{"intermediate_size": 2048, "norm_place": "pre", "norm_eps": 1e-05, "qk_norm": false, "init_std_down": 0.0047, "lr_mult_o": 3.0, "final_lr_fraction": 0.0, "batch_tokens": 65536, "train_tokens": 470000000, "dataset": "wikipedia_en"}
Each number is 128 + 32 x the weight over the matrix's rms, rounded and kept within 0 to 255. Layers, rows and columns count from 0.

# layer 6 MLP down (transposed), 2048x512, rms 0.057, rows 1800-1826, columns 128-255
[[158 112 111 147 194 137 213 119  88 128 132  98 138  93  97 129  89 153 101 164 158  99  67 148 141 144 149 119 143 120 110 152 104  89 137 137  96 130 155 135 141 127 138  79 107  86  70 113  65  94 154 125 186 117 108 137 100 147  97 176 137 115 117 116 155 185  78 177  98  96 143  98 159 117 118 173 140 155 122 125  91  44 117 175 119 146 182 144  83 162 107  83 177 134 101 183 146 122 138 100 152 125 109 141 159 133  61  88 121 157 140 122 151 159 132  57 106 159 134 116 104  41 134  95 140 129  61 102]
 [117 167 134 167 175 146 152  82 100 103 105 112 181 131 151 132 151 119  94 128 166 160 111 118  79 102  85 116 175 180 107  96 142 146 145  67 144 111 122 133 144 195 141 172  92  95 114 109 110  86 101 124 121 104 208 125 167 202  63 128 104 128 164 118 136 120 150 138 112 155  82 127 137 111 124 128 170 131 102 104  95 141 152 130 136 111 128 189 172  83  96 127 119 128 157 113 109 142 101 150 144  67 107 153 107 171 150 212 116  82 172 135 159 158 152 129  67 143 166 147 125 136  82 120 146 135 163  87]
 [135 128 138 113 109 179 110 147  89 184 156 189 162  77 109  20 112 104 158  97 137 133 129 157 157  88 128 121 129 115 121 229 134 122 122  76 119 139 128 126  67 124 111 129 169 153 102 144 167 178 156 123 100 150 166 109  93 145 186 163  75 144 131 105 139 125 137 157  57 123 127 192 145  98 118 160  68 174 131 150 173  39 113 137 158 101 120  96  95  92  89  93 129  73 130 137 127  66 187  91 163 166 144 120 163  90 164 111 181 122 108 128  76 166 166 146  98 153 156 103  80  68 209 114 127  84 117 111]
 [ 59 144  74 115 106  87 116  80 142 112 118 135 167 147 163 112 143 146 128 156 149 113 148  90 136 143 112 105 115 160 128 156 147 124  59 154 114  96 140  97 141 191 139 181 122 128 109  97 150 139 147 115 116 162 150 120 152 188 217  99 109 126 109 181 126 140  96 118 123 126 138  88 117 125 135 111 136 165 137 161 196 106 108 155 182 136 122 180 215 177 159 158 155 130  91 135  68  75  96  71 118 169 153 121 121 155  88 146 155 140 102  79  96 105  79 145 173  73  85 153 183  86  89 185 114 128 152 127]
 [180 126 152 132 145 159 132 124 103 139 133 148 156 179  88 101 158 117 151 149  97 104  74 106  59 141 110 114 123 167  98 173  81  97 104 177 147 186 168 116 115 158 118 153 154 190  87  74 189  96 144 114  71  37 203 153 172 124 117 106 156 154 139 132 128 154  94  80 160 144 177 108  95 134  90 152 124 113  67 175 116 156 132 109 159 168 148  58  85 137 125  91 156  77 166 170  92 152 124 109  91  96 157 154 146  90 144  96 139 134  96 149 144 108  83 195 143 104 126 128 147 133 135 152 149  96  73  94]
 [155  91 144 202  83 181  89 103 112  66 123 112  51 112 111 160 143 108 129  99 143 155 109  57 137 146  94 105  89 127 152 127 124 147 179  91 146 124 182 111 140  93 107 134 181 115 102 156 192  92  79 107 119 120 174 175  76 126 150 119 135  58 156 155 112  91 144  84 156  98 134 106 133 126 119 104 141 117 121 152  36 106 168  78  54  89 130 149 110 176 151 164 152 149 111 147  96 152 100 149 122  87 136 110 123 187 123 119 103 162   0 116 112 111 127 137 124 135 109 107 123 206  90 186 160  99 166 167]
 [142 140 131  98 142 126  96 155 148 111  92 159 107 154 158 153  94 144 106 121 138 122  83  81 126 114 144 166 153 124 148 128  69 143 166  93 147 152 139  81 178 146 168 131 132 119 143 123 211 137 116 116 130  95 113 140 106 128 106 102 180  87 139 139 145 122 134 167 106 151  61 124 129 120 176 154 137 171  94  47 110 151 136 150 130 180 164  77  94  65 167 133  92 163 180 147 113 103 144 105 156  91 172 153 162 103 137 151 149 141  93 134 116 138  95 124 112 162 108  94  86 152 132 197 118 140 120 102]
 [117 138 121  82 142  88 172 181 127  92 124 102  78  94 144 129 195  97 132 112 119 105 102 114 111 112 135  89 100  87 139 167 144 125 117 177 140 172 120 112 161 120 186 114 110 165 124 162 158 130 132 125 111 139 102 154 134 134 105 111  99  57 149 165 173 166  92 134 129  92 109  99 110  99 127 179 178 141 195  87 129 161 133  96 103 141 175 157  67 112 117 135  72 127 115 151 154 114 134 135  88 133  84 167 178 143 136  58 147  97  57 149 117 122  79 104  70 184 104 175 153 155 134 125 105 153 130 121]
 [113 151 158 103 155  56 135 128  93 104 137 131 131 146 115 170  98 129 126 119 108 178 177  96 138 124 178 132  71 151 154 128 141 107  81 100 132 109 118 111 104  86 165 125 111 106 150 112 101  64 101 112 151 136 149 138 148 105 114 157 163 137 168 123  99 113 150  92 137 129 112 151 107 117  77  76 114 149 140 128 117 133 155 110 114  86 138 131 139 167 101 137 137 141 134 150 157  94 127 130 197 151  95  94  62  90  75 162 102 120 156 112 161 139 196 122 157 111  95 141 106 159  97 167 133 165 123 119]
 [ 82 132 130 167 114 151 140 136  95 120 137 152 111 124 129 148 107 123 112 109 129 120 117 131 112 164  90 101 113 102 174 154 135  78 183 157 125 101  99 132 137 123 169 118 149 134 109 130 214 131 145  94 123  92 140  94  83 207 136 130 106  99 165  87 124  71 143 129 147 130 142  61  93 181 125 122 104  75 136 138 156 178 122 121 141 167 154  80 194 128  73 159  36 130 157  82 107 160 150 134 145 122 182 165 105  95 148 143  98 118  41  13 154 137 134  95 106 170 172 101 155 171 132 133  83 158 107 133]
 [141 131 114 152  83 166 139 143  61 108  99  50 129 109  91 100  93 122  83 145  48 136  74 156 108  62 164 171  63 212  83 161 145 146 151 137  65  93 104 165 135  76 134 144 146  80 139 159 112 119 171 165 101 118 139 105 168 201 110 138 121 174 176 104 118 106 143 146 137  83 124 148 130 178 164 128 142 149  74 137 118  91 120 135 119 120 196 172 136 140 103 105  95 151 119 137 120 156  78 128 103  67 123 127 152 159 126 124 146 124 196 133 131 139 165 170  66 112 123 145 150 114 136 163 108 132 121 158]
 [163 141 179 205 172  87 117  75 161 152 166 138  89 176 146  99 118  99 129 137 118 137 158 128 164 143 138 175 179 132 120  68  75  96 149 130 100  98 118 131 100  86  94 118 117  84 158 130 181  89  90 195  84 144 127 144 130 200 131 151 112 136  97 134 145 135 189 151  78  82 134 166 169 158 160  93 143 168 130  79  39 163 103 142 118 100 111 107 192  67  91  78 147 158 118 167 132 147 138 141 179 121  90 132 130 131 123 147 150 107 107  96 149 113 123 173 179 116  80 120 187 126 101  94 170  97 110 156]
 [114 119 115 134 144 149 139 135 125 116 104 116 129 138 103 127  97 124 135 126 104 126 175 125 104 155 131 117 148 159 172 174  73  99 134 130 163 111 124 121 155 171 144 134 134 101 146 156 158 142 203 161 110 153 160 140  79  81 121 130 107 143 147 103 144  87 127 137 133 113 190 128 130  89 115 141 111 133 131 125 191  84 150 134 255 105 124 100 116 108  57 127 129 171 131 133 175 136 110 130 147 160 183 100 129 111 114 132 118 126 115 163 130 142 101 105 129 101  92 111 101 132 145 147 129 112 124 135]
 [143 106 197 142  97  92 141 108 128 100 180 121 169 152 109 137 170 139 108  92 150  87 105  84 144 149  92 111 115 122 151 162 131 141 136 129 143 127 126  90 144 116  87 123 111 115 138  72  59 128  90 173 170 107 129 191 111 130 145 140  66 148 120 138  66  98 135 141 175 145 120 139 121 131 179  93 104 168 107 171 171 168 110 130 118 120 118 113 102 117 130 151  96 132 120 193 206  96 151 146 174 148 120 124 135 110 133  88 148 110 129 121 141 153 121 100 154 115 190 155 134  84 108 100 127 127 163 106]
 [ 94 161 128 173 113 153  90 167 168 152  68 133 137 141 139 145 128 112 145 144 129 113 112 209 160 124 170 124 151 144 121  85 130 169 112 145 137 116 114  78 114 164  76 136 114  94 134  79 108 111 154 117 109 157 139 158 133  86 143 113 106 158 124 119 119 108  98 127 168 144 114  81 145 103 130 148 122 137  86  94 123 124  71  74 118 166 116  92  94 166 147 144 173 151 125 143 156 114 138 117  94 144 159 137 169  89 158 122 168 149 116 145  79 103  68 103  89 123 171 118 122 157 165 164 158  93 117 129]
 [127  96 105 134 194 153 103 118 134 126 121 164 152 155 140 122  91  77 126 112 107 132  95 120 125 142 130 112 129 125  98  81 112  89 130 141 108 147 108 114 104  85 135 120 100 141 109 104 155  80 192  76 136 185  95 117 136 102 133  95 186 148  94 151 146 126 158  80 114  95 154  41 122 100  77 131 139 141 183 107 115 111 179 150  89 157  71 131 135 191 139 183 120 150 129 130 142 172 122 154 148 156 162 122 114 111 101 126  76 133  57 158  98 134 108 125 112 119 139 134 144 118  86 157 126  92 179 156]
 [114 157 153 143  81 120 146 178 115 117 159 107 160 142 103 138  74 132 132 177 141 191 141  96 184 155 121 128 166  92  97 146  61 142 155 155 167 144 168  96 154 141  19 131 155 171 130 169 177 150 150 170 156  93 132 142 146 120 116 163 117 161 181 101 130 173 137 109  80 130  98  99 148 169 169  86 179 135 148 118 134 158 116 195 126 118 105  88 112 117  78  81 170 123 173 153 152 132 113 135 131  35  79  99  75 130  94 143 178  37 154 145 122 180 141 181 163 115 183 208 130 110 115 120 131 118 133 125]
 [147 169 131 108  83  93  79 179 147 182  32 141 148  58 120 142  81 128  76 149 176 101 158 159 147 162 156  79  57  88 131 152  93 107 118   9 161  90  96  74  74 144 130 191  79  49 144 149 114 119 148 157 143  96 130 159  82 181 209 151  85 105 166 118 163 132 134 104 241 114 175  91 122 110 158 142 161 130 134 160  55 170 209 144 103 166 142 174 206 126 234 112 144 186  76 129 119 147 155 204 160 151 185 115 167 148  94 125 120 128  80 108  79 167  88 106  83 160 183 136  58 123 125 136 225 110 149 115]
 [ 96 122 116 135 109 178 117 166  68 138 156 134 153 112 108 118  83  97  77 152 135 162  99 123 122 164 170  92 149 144 155  88 179 124 117 103 114 139 118 126 144 146 136 146 120 132 169 112 142 122 158 145 147 119 131 178 165 157 116 108  90  90 151 136  80 129 177 138 140 141 128 127 177 129 133 173 123 117 140  88  75 165 186 120 131 125  83 134 149 100 155 140 142  93 138 110 143 150 160 125 156 112 116 122 144 125 129 167 150 115  66 150 118 143 137 126 102 109  98 133 100 138 182 138 165  98 130 142]
 [119 114 116  95 109  90 135 134 136 130 115 144 172 136 207 102 142 129 144 193 147 144 148 126  85 160 135 179 102 134 151 110 102 127 100 121 152 155 118 129 132 134  95 120 140 118 135 121  75 119 117 108 127 146 110 156  99 118 143  99  85 122 140 159 159 127 154 145 101 173 171 146 139 126 181  89 128  58 145  80 186 159 173 195 166  89 114 172  86 126 109 115 160 163 102 103  50 155  94 208 149 138 144 184 142 102 150  93 180 188 167 122 104 103 157 124 108 158  63 143 113 159 126 162 194 122 157 116]
 [147 181 141 115 169 115 165 126 164 137 157  94 125 126  74 156 152 129 147 103 102 195 199 140  72 134 140 180 131  79 100 160 135 145  53 115 132 140 156 132 138 132 100 117 111 134 103 125 124 144 157 107 130 163 183 135 135  84  98 125 133  46 142  15 105 118 143 118 106 120 167 127 139  80 108 104 154 150 147  95 133 217 105 118  63 145 115  76 118 138 165  92 111  84  62  68 102  99  80 130 145 150 152 174  48 138 148 163 146 118 149 134 173 168 150 150 143 158 100 122 164 144 132 140 156 163 153 174]
 [111 131 138 144 122 124 132 122  56 120 123 133 156 115 161 128 140  96  49 137 151  71 137 111 158 135 110 133  96 135 171 170 144  95 102 146 115 138  99 155 188 145 135 136 128 178 191 172  95 106 164 111 197 128 109  90 170 167 124  69  76 206  79 103 144 124 139 163 118 105 137 141 137  99 137 173 171 111  74 117 134 142  82 200 138  98 129 196 108 176 155 117 143 117  61 175 122 120 133 119 139  84 155 117 118  88 105 152 129 137  74  97  89 131 118 145  95 156  98 143 186 154  86 101 104 133 135 131]
 [154 119 155  89 135 104  95 114 131 148  77 101 116 131 105 153  95 103 157 126  71 136 123  90 130 107  95 157 130 112 198  97 132 107 182 126 139 129 168 150 127 116 174 152 149 133 182 125 105 126  58 231 152 153 135  62 111  94 104 173 119 148  83 210 102 139  91 130 160 102 101 173 119 147 152 104  26 148 172  90  81 124 128  99 152 132 112 136 161 138 142 115 148 149 146 122 182 111 166  68 125 120 133 137  90 106 134 128 156 103  45 131 137 150 113 119 154 100 169 115 124  75 135 108 122 152  86  53]
 [136  96 122 179 120 121 121 140 152 130  92 161 152 146  86 124 146 115 153  91 139 173 138 123 123  91  78 141 122 167 120 107 125 133 138 118 127 125 104 152 153 113 151 138  93 178 101 106 118 100 124 114 132 152 151 109 152  88  95  86 155  62 154 152  79 133  92 159 140 171 139 124 143 165 161 148  80 152 158 134 115 118 118 147 155 121 131 161 114 106 117 167 207 119 122 139 144 129 165 160 170 158  94 160 109 100 126 137  50 131 130  73 172 131 115 141 140 118 158 150  85 121  90 133 119 144  78 176]
 [115  98  86 115 208 145 125 154  94  95  80 136 148 121 131 127 107 168 165  85 128 124  93  82 119 172 143 122 116 165 164 140 161 115  94 176 160 144 132  63 105 176 153  95 163 105 112 128 173  75 111  95 167 177 174 170  93  71 110 188 149 136 175 133 140 177 159  93 135 131  93  66 112 182 108 139 144 120  87 165 154 142 133 164 142 132 162 154  91  61  81 106  93 131  52 115  91 187 117 161 130 112 100 158 168 128 162 168 157  19 151 139 134  78 119 189  76 123 129 109  99 131 108 129 111 128 138 145]
 [135 113  70 155 198 123 168 133 135 109  72 163 109 114 126  74 134 106 160 178 212 113 125 111 123  87  98 129 122 153 113 148 147 118 164 126  71 159 136 116  87 129 113 157 182 154 142  96  74 183 193  96 100 103 100 166 141  73 112 142  97 112 119 147 142 122  73 118 101 146  80 148 152 176  97 163 123 138 134 113  88 116 175 129  33 152 100 181  79 131  87 155 113 134 137 165  99 115 150 111 142  99 150 123 146 120 179  84 105 102 171 124 107 169  97 110  95 200 168 131  94 157  87 130 162 108  71 142]
 [ 87 157 148 120 145 203 141  97  96  92  82 111 154 101  99 123 105 100 121 123  98 106 128  97 160 144  80 146 173 119 157 162 112 164  78 113 140 147 143 113  61 107 122 160  96 170 132 146 128 150 113 136 108 139 151 117  99 122  90 146  66  70  97  69  91 142  79 124 148 124 165 133 162 122 131 148 105 133 113 120 110  95 104 120 117  85 143 148 150 129  76  59 135  95 138  87 172 128 157 119 113  72 152 132 171 113 130 172 134 143 161 102 132 130 111 162 110  97 120 112  99 137 101  97  69 150 114  85]]
# layer 6 MLP up, 2048x512, rms 0.134, rows 1801-1827, columns 128-255
[[148  43 143 128 131 113 136 100 140  89 108 133 104 113 159 133 137  89 195 187  98 117 158  94 162 163 180 177 112 163 101 101 217 100 154  50 143 123 132  99 150 124 124 149 113 112  98 184 141 164  87 132 120 115 137  95 183 102 107 118 194 141 145 107 160 164 135  99 194 140 146 189 145 158 113 128 152 131 110 114 174 157 192 153 100  88 131 146 107  68 113 109  84 154  64 154 145 111 137 134 131 119 108 192 190 154 155  98 153  87 199 142  89 153 136 145 105 104 123 196 151  78 117 105 140 122 212 156]
 [138  82 120 169 198 148 166 111 146 124 111  98 117 123 131  81 140 141 134 133 125 141 146 116 114 123 130 132 118 126 164 126 182  77 183 134 142  62 132 100 167 159 134 112 156 127 132 109 196 119 152 139 156 138 120 139 131 141 160 103 105  73 123 129 120 135  94 115 103 107  74  45 104 227 152  99 165  89 147 132 120 190 132 147 163 137 119 123 124  99 163 190 105 119 158 130 144 125 148 132 160  86 142  97 173 126 129 138 177 135 146 148 137 138  83 148 144 158 153 129  91 140 129 197 169 104 215 156]
 [142 157 174  52 180  98 133 123 110 132  92 111 140  90  99 161 128 151 151 115 150 101  96 174 149 122 132 135 152 149  58 162 117 167 101 128 130  78  67 115 121  80 146 150 140 113 116 212 141 152 128 138 122  78 111 162  47  89 138 162  71  81 134 144  94 145 193 104 140 116  76 153 171  71 130 117 121  83 160 121 177 120 118 152 138  89  96 131  60 165 123 116 166 128 125 116 160 171  98  97  86 152 106 181 138 132  94 126 163 132 119  91 166  56 168 200 133 141 173  91 156 118 129  66 101 119 173 140]
 [131 126 184 121 130 142 149 101  80  99 152 111 146  84  85 162  82 133 129 106 151 161 126 152 204 112 126  92 157 138 151 110 155 105 193 122 114 152 174  79 121 155 167 109 126 138 114 124 168 153 149 116 151 176  91 117  90 145 156 103 130 149 117 197  87 109 154 142  88 139  81 156  87  72 164 145 138 163 155  55 116 157 134 109 124 115 131 156 141 147 119 112  92 173 181 125 120 180  95  72 116 178 165  99 121 108 141 113 130 160 166 150 105 131 103 137 137 140  72 138 186 103 192 126 132  71 170 133]
 [135 108 144 108 130 133 163 159 161 134 133 124 163 134 158  90  88 193 168 191 128 104 143 132 126 133 126 178 224 141 155 120 117 154  97 192 195  73 115 137 142  84  46 133  62 136 109 127 150 136 113 152 142  63  71  91  89 119 144  81 113 141 163 158 164 180  49 167 169 135  97 132 129 149 157 153 101 105 145 127  94 147  85 150  88 115  98  83 191 170  91 114 115 173 112  82 144 174 149 124  42  82 148 133 142  80 126 126 173 159 106  71 168 146 138 144 138 160 179 165 139 121 103 112 181 118 160 162]
 [131 150 126 109 109 161  88 113  90 151 126 104 144 155  78 111  77 150 101 139  90 104 116 199 163 114 141 131 138 112 104 113 186 159 100  90 123  76  76 135 101 131 113 156 150 107 151 177 134 136  84  84 136 137 143  33  82 117 125 166  72 118 103 125 140 164 114 137 139 107 117 141 151 220 150 133 104 147 167 178  71 143 151 102 184 119  89 121 141 151 117  81  95 130 104 141 190 168 174 159  77 121 146  72 113 130 152  90 142  89  63 101 127 129 188 141  93 164 133 114 144  81  70  98 110  82 125 124]
 [158 108  70 103 126 146  88 136 119  76  85 117 122 111 131 126 120 145 142 190 152 134 164 115 113 141 143 144 118 158 131 142 109 119 124 139 154  98 109  88 144  89 149  85 110 132 159  50 145 109 144 128 134 140 138 177 147 117 110 136 124 112 105 154 127 154 184 162  49 120 203  87  50 158  99 135 120 112 166 168 104 131 126 139 107 115 161 130 144 121 111 149 137  96 146  75 132 177 164 135 116 146 138 131 151 148  87 167  98 107 125 132 117 137 147 164 114 131 155 139  57 127  99 100 162 133 103  99]
 [128 110 179  53  72 131 126  90  96 197 146 150  89 134 112  93 140 176 140  71 177  83 125 152 123 106 137 124 173 112 100 134  79 124  97 121 142 135 150  74 130 153 177 104 113 174 118 105 119 132  94 144  75 126 124 150 117 131 144 137 153  97 144  73  96 150 137 131 142 122 125 136 102 130 133 161 129 127 122 197 155 111  96 158 133 109 127 160 160 122 132  70 125 144  91  84  53 175  93 117 164  87 112 130 162 102 173 126 103 118 147  66 159 110  65 206 116 117 103 137  96 129 121 109 102 122 134 104]
 [102 130 118  75 138 101 201 140 141  88 105 128 162 103  92 123 226 109 114 137 116 146 103  71 138 151 111 107 100 132 151 106 129 110 129 128 137 152 111 105 138 112  78 113 142 119 154  86 129 143 116  88 153 102 122 161 137 136 113 163 101 130 112  63 116 157 199 120 143 179 150 158 154 130 101 157 117 192 140 101 149 141 100 134  84 174 154  99 157 170 125 139 119 102 121 132 154  90 101 162 177 159 124 108 116 101  89 128 119 172 105 188 138 133 146 138 109 125 123 144 153 136  96  43 106 112  86 160]
 [ 94 156 193  80 123  93 165 144 129  70 118 134  85 113 116  82 118 133 149 129  54  55 116 114  86 150 140 137 145 120  97 117 121 105 112 164 153  75  89 165 160 146 112 124 206 106 179 132 157 117 127 150 139 161 158 199 149 156 162 126  97 115 123 107 170 138 154  98  82 158 165 124 109 157 130 123 113 212  87  94  84 115 102 116 118  99 135  92 162  88 150 143 101 135  89 160 132  80 127 100  75 166 126 140  87 145 131 138 147 109 122 111 122 142 162 130 121 131  36 166 133 109 127 174 129 135 194 134]
 [141 151 121 100  97 158 153 142 140 156 115 103 129 153 122  69 186 112 175 170  65  77 112 130  85 144 127 114  58 106 137 117 149 164  99  82 151 170 112 100 195 192 187 133 182 141  80 186 129 143 165 113 179  65  88 106 152  88 147 159 106  73 142  85 161 114 149 121 140 107 122  86  95 157 111  92 175 124 115 122 113 120 179 141 118 106 113 126 115 131 134 133 140 150 143 133  90 148 129 113  93 126 139  97 147  90  96 116 132  94 126 180 137 168 122  83 126 151 135 104  85 168 211 184 119 121 182 148]
 [110 177 141 126 147 141 141 108 134 123 143 123 104 100 122 130 125 134 145 139  76 126 179 132 137 121 103 100  64 109 137 134 109 111  98 140 136 123  86 209 160  59 124 115 103  87 142 127 154 110 184 105 169 161 125 140  78 172  87 191 139  86 123 137  80 131 147 109  86  80 118 128  69 104 160 113 143 101 166 166 105 136 152 151 185 170 173 125 120 148 126 172 127 158 110 137 165 135 120 146 130 159  81 149  88 159  98 108 153  69 178  61  93 102 157 134 111 133 120  99 103 139 151 123  89 144 136 174]
 [135 125 168 152 174  69 157 121 134  82 163 112 139 128 149 195 230 153  97 110 129  89 113  80  55 145 112  97 167 137 152 101 138 110 153 130 186 134  92  93 151 114  67 172  88  44  99  72 133 130 149 112 206 171 122 131 170  90 119  81 122 142 131 149  76 124 142 139 141 175 159  93  95 145 135  76 163  88 169 141 111 177 107 121 114 119  89  75  84 138  73 131  96 149 154 175 116 110 200  88 191 119 151  96 188  40 148 112  95 129  83 154 142 159 100 131 164 136 154 166 146 123  88 189  50 142 148  96]
 [143 136 102 120 102 147 152 220 107 134  82 120 122  99 158 113 133 155 100 145 143 133 133 145 104 156  74  87 186  55 107 137 120 158 135 172 152 149 148 144 157 137 162 127 123 127  60 130 160 119 111 133 130 135 114 150 119 173 139 145  97 134 158  48 113 123 142 122 100 124 126 134 101 127  98 138 144 163 100 154 130 145 127 132  97 122 151 141 112 107 117 139  99 111 130 122 139 112 119 155 143 129  93 105 105  66 148 124  77  43 150 134 116  90 161 122  95 115 137 102 154 143 132 139 121 122 143 176]
 [103 156 114 140 120  87 115 101 159 119 114 114 119 117 145 131 139 177  86 111 101 111 133 184 165 106 147 125 140 154 127 136  67 173 131  74  82 136 103 129  61 120 124 160  75  95 142 176 107 137 136 174 105 129 131  72 142 162 147 149 116  78 180  93  69 115 131 156 102 128 177 149 113 125 122 169 117 187 103 168  98 136  77  98 114  86 178 173  89  96 166  90 130 118 119 172 148  88  85 102 140  84  87  96 118 164 111 111  98 140 104  83 101 111 108 103 133 164 185 145 158 113 123 130 160 147 121 166]
 [ 94  91 135 179 191  73 140 168 158 150  89 190  93 110 129 161 158  77 147 118  95 145 131  95 156 152 172 167  93 157 182 125 136 113 142  93  81 116 129 185 156 108 206 117 116  99 143 120 130  89 121   7 157 101 111 199 113 133 186  82 190 112  88 145 161 162 181 115 144 170  78  87 122 108 153 139  86  99 154 136 109 137  78 119 188 164  73 169 134 120 147 124 134 148  69  73 103 131 108  69  82 177 137 149 148 196 110  33 124 176 159 185 160 151  51 110  76  67 122  94 159 175 168 102 134 160 166 144]
 [202 136 166 120 128 107  94 107 120 161  17 157 132 124 131 126 135 134 113 164 151  85 145 134 131 121 113 215 148 145 154 159 139 166 116 116  75 146 192 131 153 181 161 167 124 126 147  87  80  47 133  84 106  94  89 189 129  24 193 169 144 141 141 117 147  65 151 175 141 135  70  98 189 155  96 197 158 148  90  79  88 126 143 142  82 109 178 160  95  75 200 144  86  91 173 221 110 149 127 147 100 115 177 138 137 112 128 141 136  12 142 122 106 106  46  91  18  69  65 173 148 132  57 104 131 133 170 203]
 [169 150 105 113 175 112 112  63 113 160 131 133 122 161  88 178 181  66 128 153 107  95 107 101 134 120 169  88  97 163 128 200 100 126 166 164 140 118 136 132 146  90 128 121 162  88 120  89 104  82 105 141 150 184 158 106  88 134 119 104 102 152 148 145 124 154  46 153 151 124 120 115 124 168 107 127 109  91  80 134 164 124  85 102 170 106 129 167  87 137 134  44 154 165  91  93 112  72 131 185  55  83 107 138 136 133 156 128 100 144 185 147 135 134 144 110 133 138  62 103  89 122 139 118 124 153 132 154]
 [112 115 108 161 157  78 120 120 167 126  79  96 133 141 211 176 175 110 154  68 121  75  93 100 210 144  81 107 154 134 117 140 155 100 171 137 132  99 157 110 126  99  88 185 118 174 155  85 116 136 189 142 168 158 107 112 166 125  90 158 143  99 110 122  81  83 107 128 161 132 156 113 161 131  68 136 121 213  97 131 121  96 163 230 143 124 152 180 124 156 187  97 101 162 197 139 158  63 134 122 156 131 132  83 104 151 132 141 129 139 147  87 148 110 154 119 143 114 142 134 141 112 126  60 148  87 133 138]
 [138 132  90 111 125 124 141 120 107 120 137 136 152 195 135 129 121 149 125 152 174 147 190  47 197 145 101  93 156 178 107 165  89 182  47 123 169 114  79 139 150 180  83 123  59 113  91  99  73 192 132 114 148 115 119 171 170 145 140 117  65  45 131 140  84 201 167 146 121 112 191 140 164 120 113 161  89 172 151  92 111 148  80 134 181 159  95 139 164  90 130 103 164  98 156  91 162 176 134 160  99 146 122 149 100  79 143 133 146 150 153  80 131 130 117 125 156 132 127 117  88 125 120 127 100 112 148 106]
 [123 132 127 117 128 112 115 127 122 167 125 138 134  99 158 131 191 123  64 130 120 127 220 158  92 166  95 117 155 109 155 124 119 116 152 104  64 133 155  64  87 156 120 157 102 113 178 114 120 111 102  94 133 104 125  87 139  81 103 142 142 106 100 129  91 152  93  73 109 156 171 159 114 129 168 129 133 117 135  89 128  86 110 186 130 159 106  98 126 138 167  91 122 167 149 105 105 129 118  92 176 105 122 101 171 107 143 119 151 146  84 133 128 141 150  81 164 129 158 139 113 119 161 129 116 122 123 120]
 [ 71 145 162 140 108 125 104 128 177 112 113 130 127 153 100 168 152 131 115 100 165 159 116 161 114 120 172 146 135 173 136 172 201 107 131 142 112  87 103 171 141 115 139 119 102 104 157 134  97 181 147  91 170 146 125  95  81 179 133 111 121 133  75 144 146 131  80 184  71 215 150 182 114  78 100 125 139 125  88 159 108  95 136 123 141 120 141 156  73 149  48 112 112 173 102 130 146 129 108 110 146 109 110 136  87 108 130 133 111 191 139 152 176  87 128 178  92 130  79 116 142 157 143 110 129  73 137 124]
 [153  70 133 115  84 135 102 143 170 172 123 118  91 145 134 146 143 129 152 140 154 121 119 147 127 145  96  86 131 165 191 188 129  81  82 128 170 111 143 160  68 139 142 155  93  70 124 140 169 118 152 188 124 110  88 123 179 117 107 158  83 101  90 165 140  88 201 139 158 167  92 163 132 128 124 114 136  68 105 151 139  86  66 151 166 133 134 124 136 123 109  70 149 135  98 135 182 147 116  91 189 157 157  97 114 136  97 153 129  90 115 143 165 152 137 118 116  91 139  97 164 156 150 126 176 162 190 131]
 [117  90 109 100  79 162 119  83 108  94 146 124 114 169  75 161 152  81 153 109 136 104 109 130 156 169  84 174 170 117  84 125  69 106 188 153 140 140  76 130 107 170 139 144 141 124 121 154 111  83  98 159 102  75 105 106 149 106 147  83 136 131 136  90 146  95 132  93  92 154  68 116 112 140 115 112 116 114 101 159 149 115 122 134 133 207  72 113 189 185 120 148 176 132 162 134 153 106 182 139 131 172 139 107 161 171 119  95 148 116 124  84 120 152 165 148  77 151 159 172 112 101   6 124 104  68 139  57]
 [147 127 155 108 114 128  85 106  98 148 175  92 144 159 136 201 100 136  82 116 141 166  91 111 132 123 113 137  96 139 134 162  97 130  64  70 137  77  86 184  57 140  23 138 103 143 104 107 133 113 122 119 176 125 136 167 132 102 137  65 110 180 100  95 109 162 114 153 142 220 182 100  85 154 181 142 138 156 124 181 144  65 139 158 117 133  95  97 165 163 170  30 153 146 155 134 200 160  47 182 123 179 102 131  48  58 109  86 112  80 187  79 142 174 160 118 132 133 120  68  71 147 153 141  85  83 141 187]
 [ 99 120  81  79 136  78 148 142  74 140 118  87 188 116 195 110  73 159 166  59 173  32 101 118 160  94 141 108 125 110 164 107  72  54 129 115 202  85 217  88  60 152 144 137 119 110 121 106 206 141 105 185 112 187 162  95 112 115 123 146  87  90  77  95 133 152 125 144 143 120 126 153 123 113 143 123 137 155 124 180  94 101  79  72 148 141 103 179 116  83  88  77  97  91 133 105 181 162 111 101  79 107 161  85 217  70  94 161 158 146 180  73 121 166 104 114 149 121 129 111 149 187 117 159 115 126 139 131]
 [171 120 103  79 114  87 208 178 115 158 193 149 165 126  94 140 191 142 124 162 131 142 159  98 119 139 110 118  78 138 118  88 120 131 160 117 130 123 119 127 148 110 138 142 122  77 165 140 168 141 107 175 156 154 103 110 109 122 178 185 159 126 154 111 209 107 147  82 135 137 123 139 183 102 146 189 149 104 110 154 124 134 134 128 168  72  97 155 112  99  84 177 168 134  91 132 141  99  69  88 128  89 134 159 152 142 184  87  94 158 165 108 164  63  88 150 157  89 152 142  95 180 103  89  89 122 139 132]]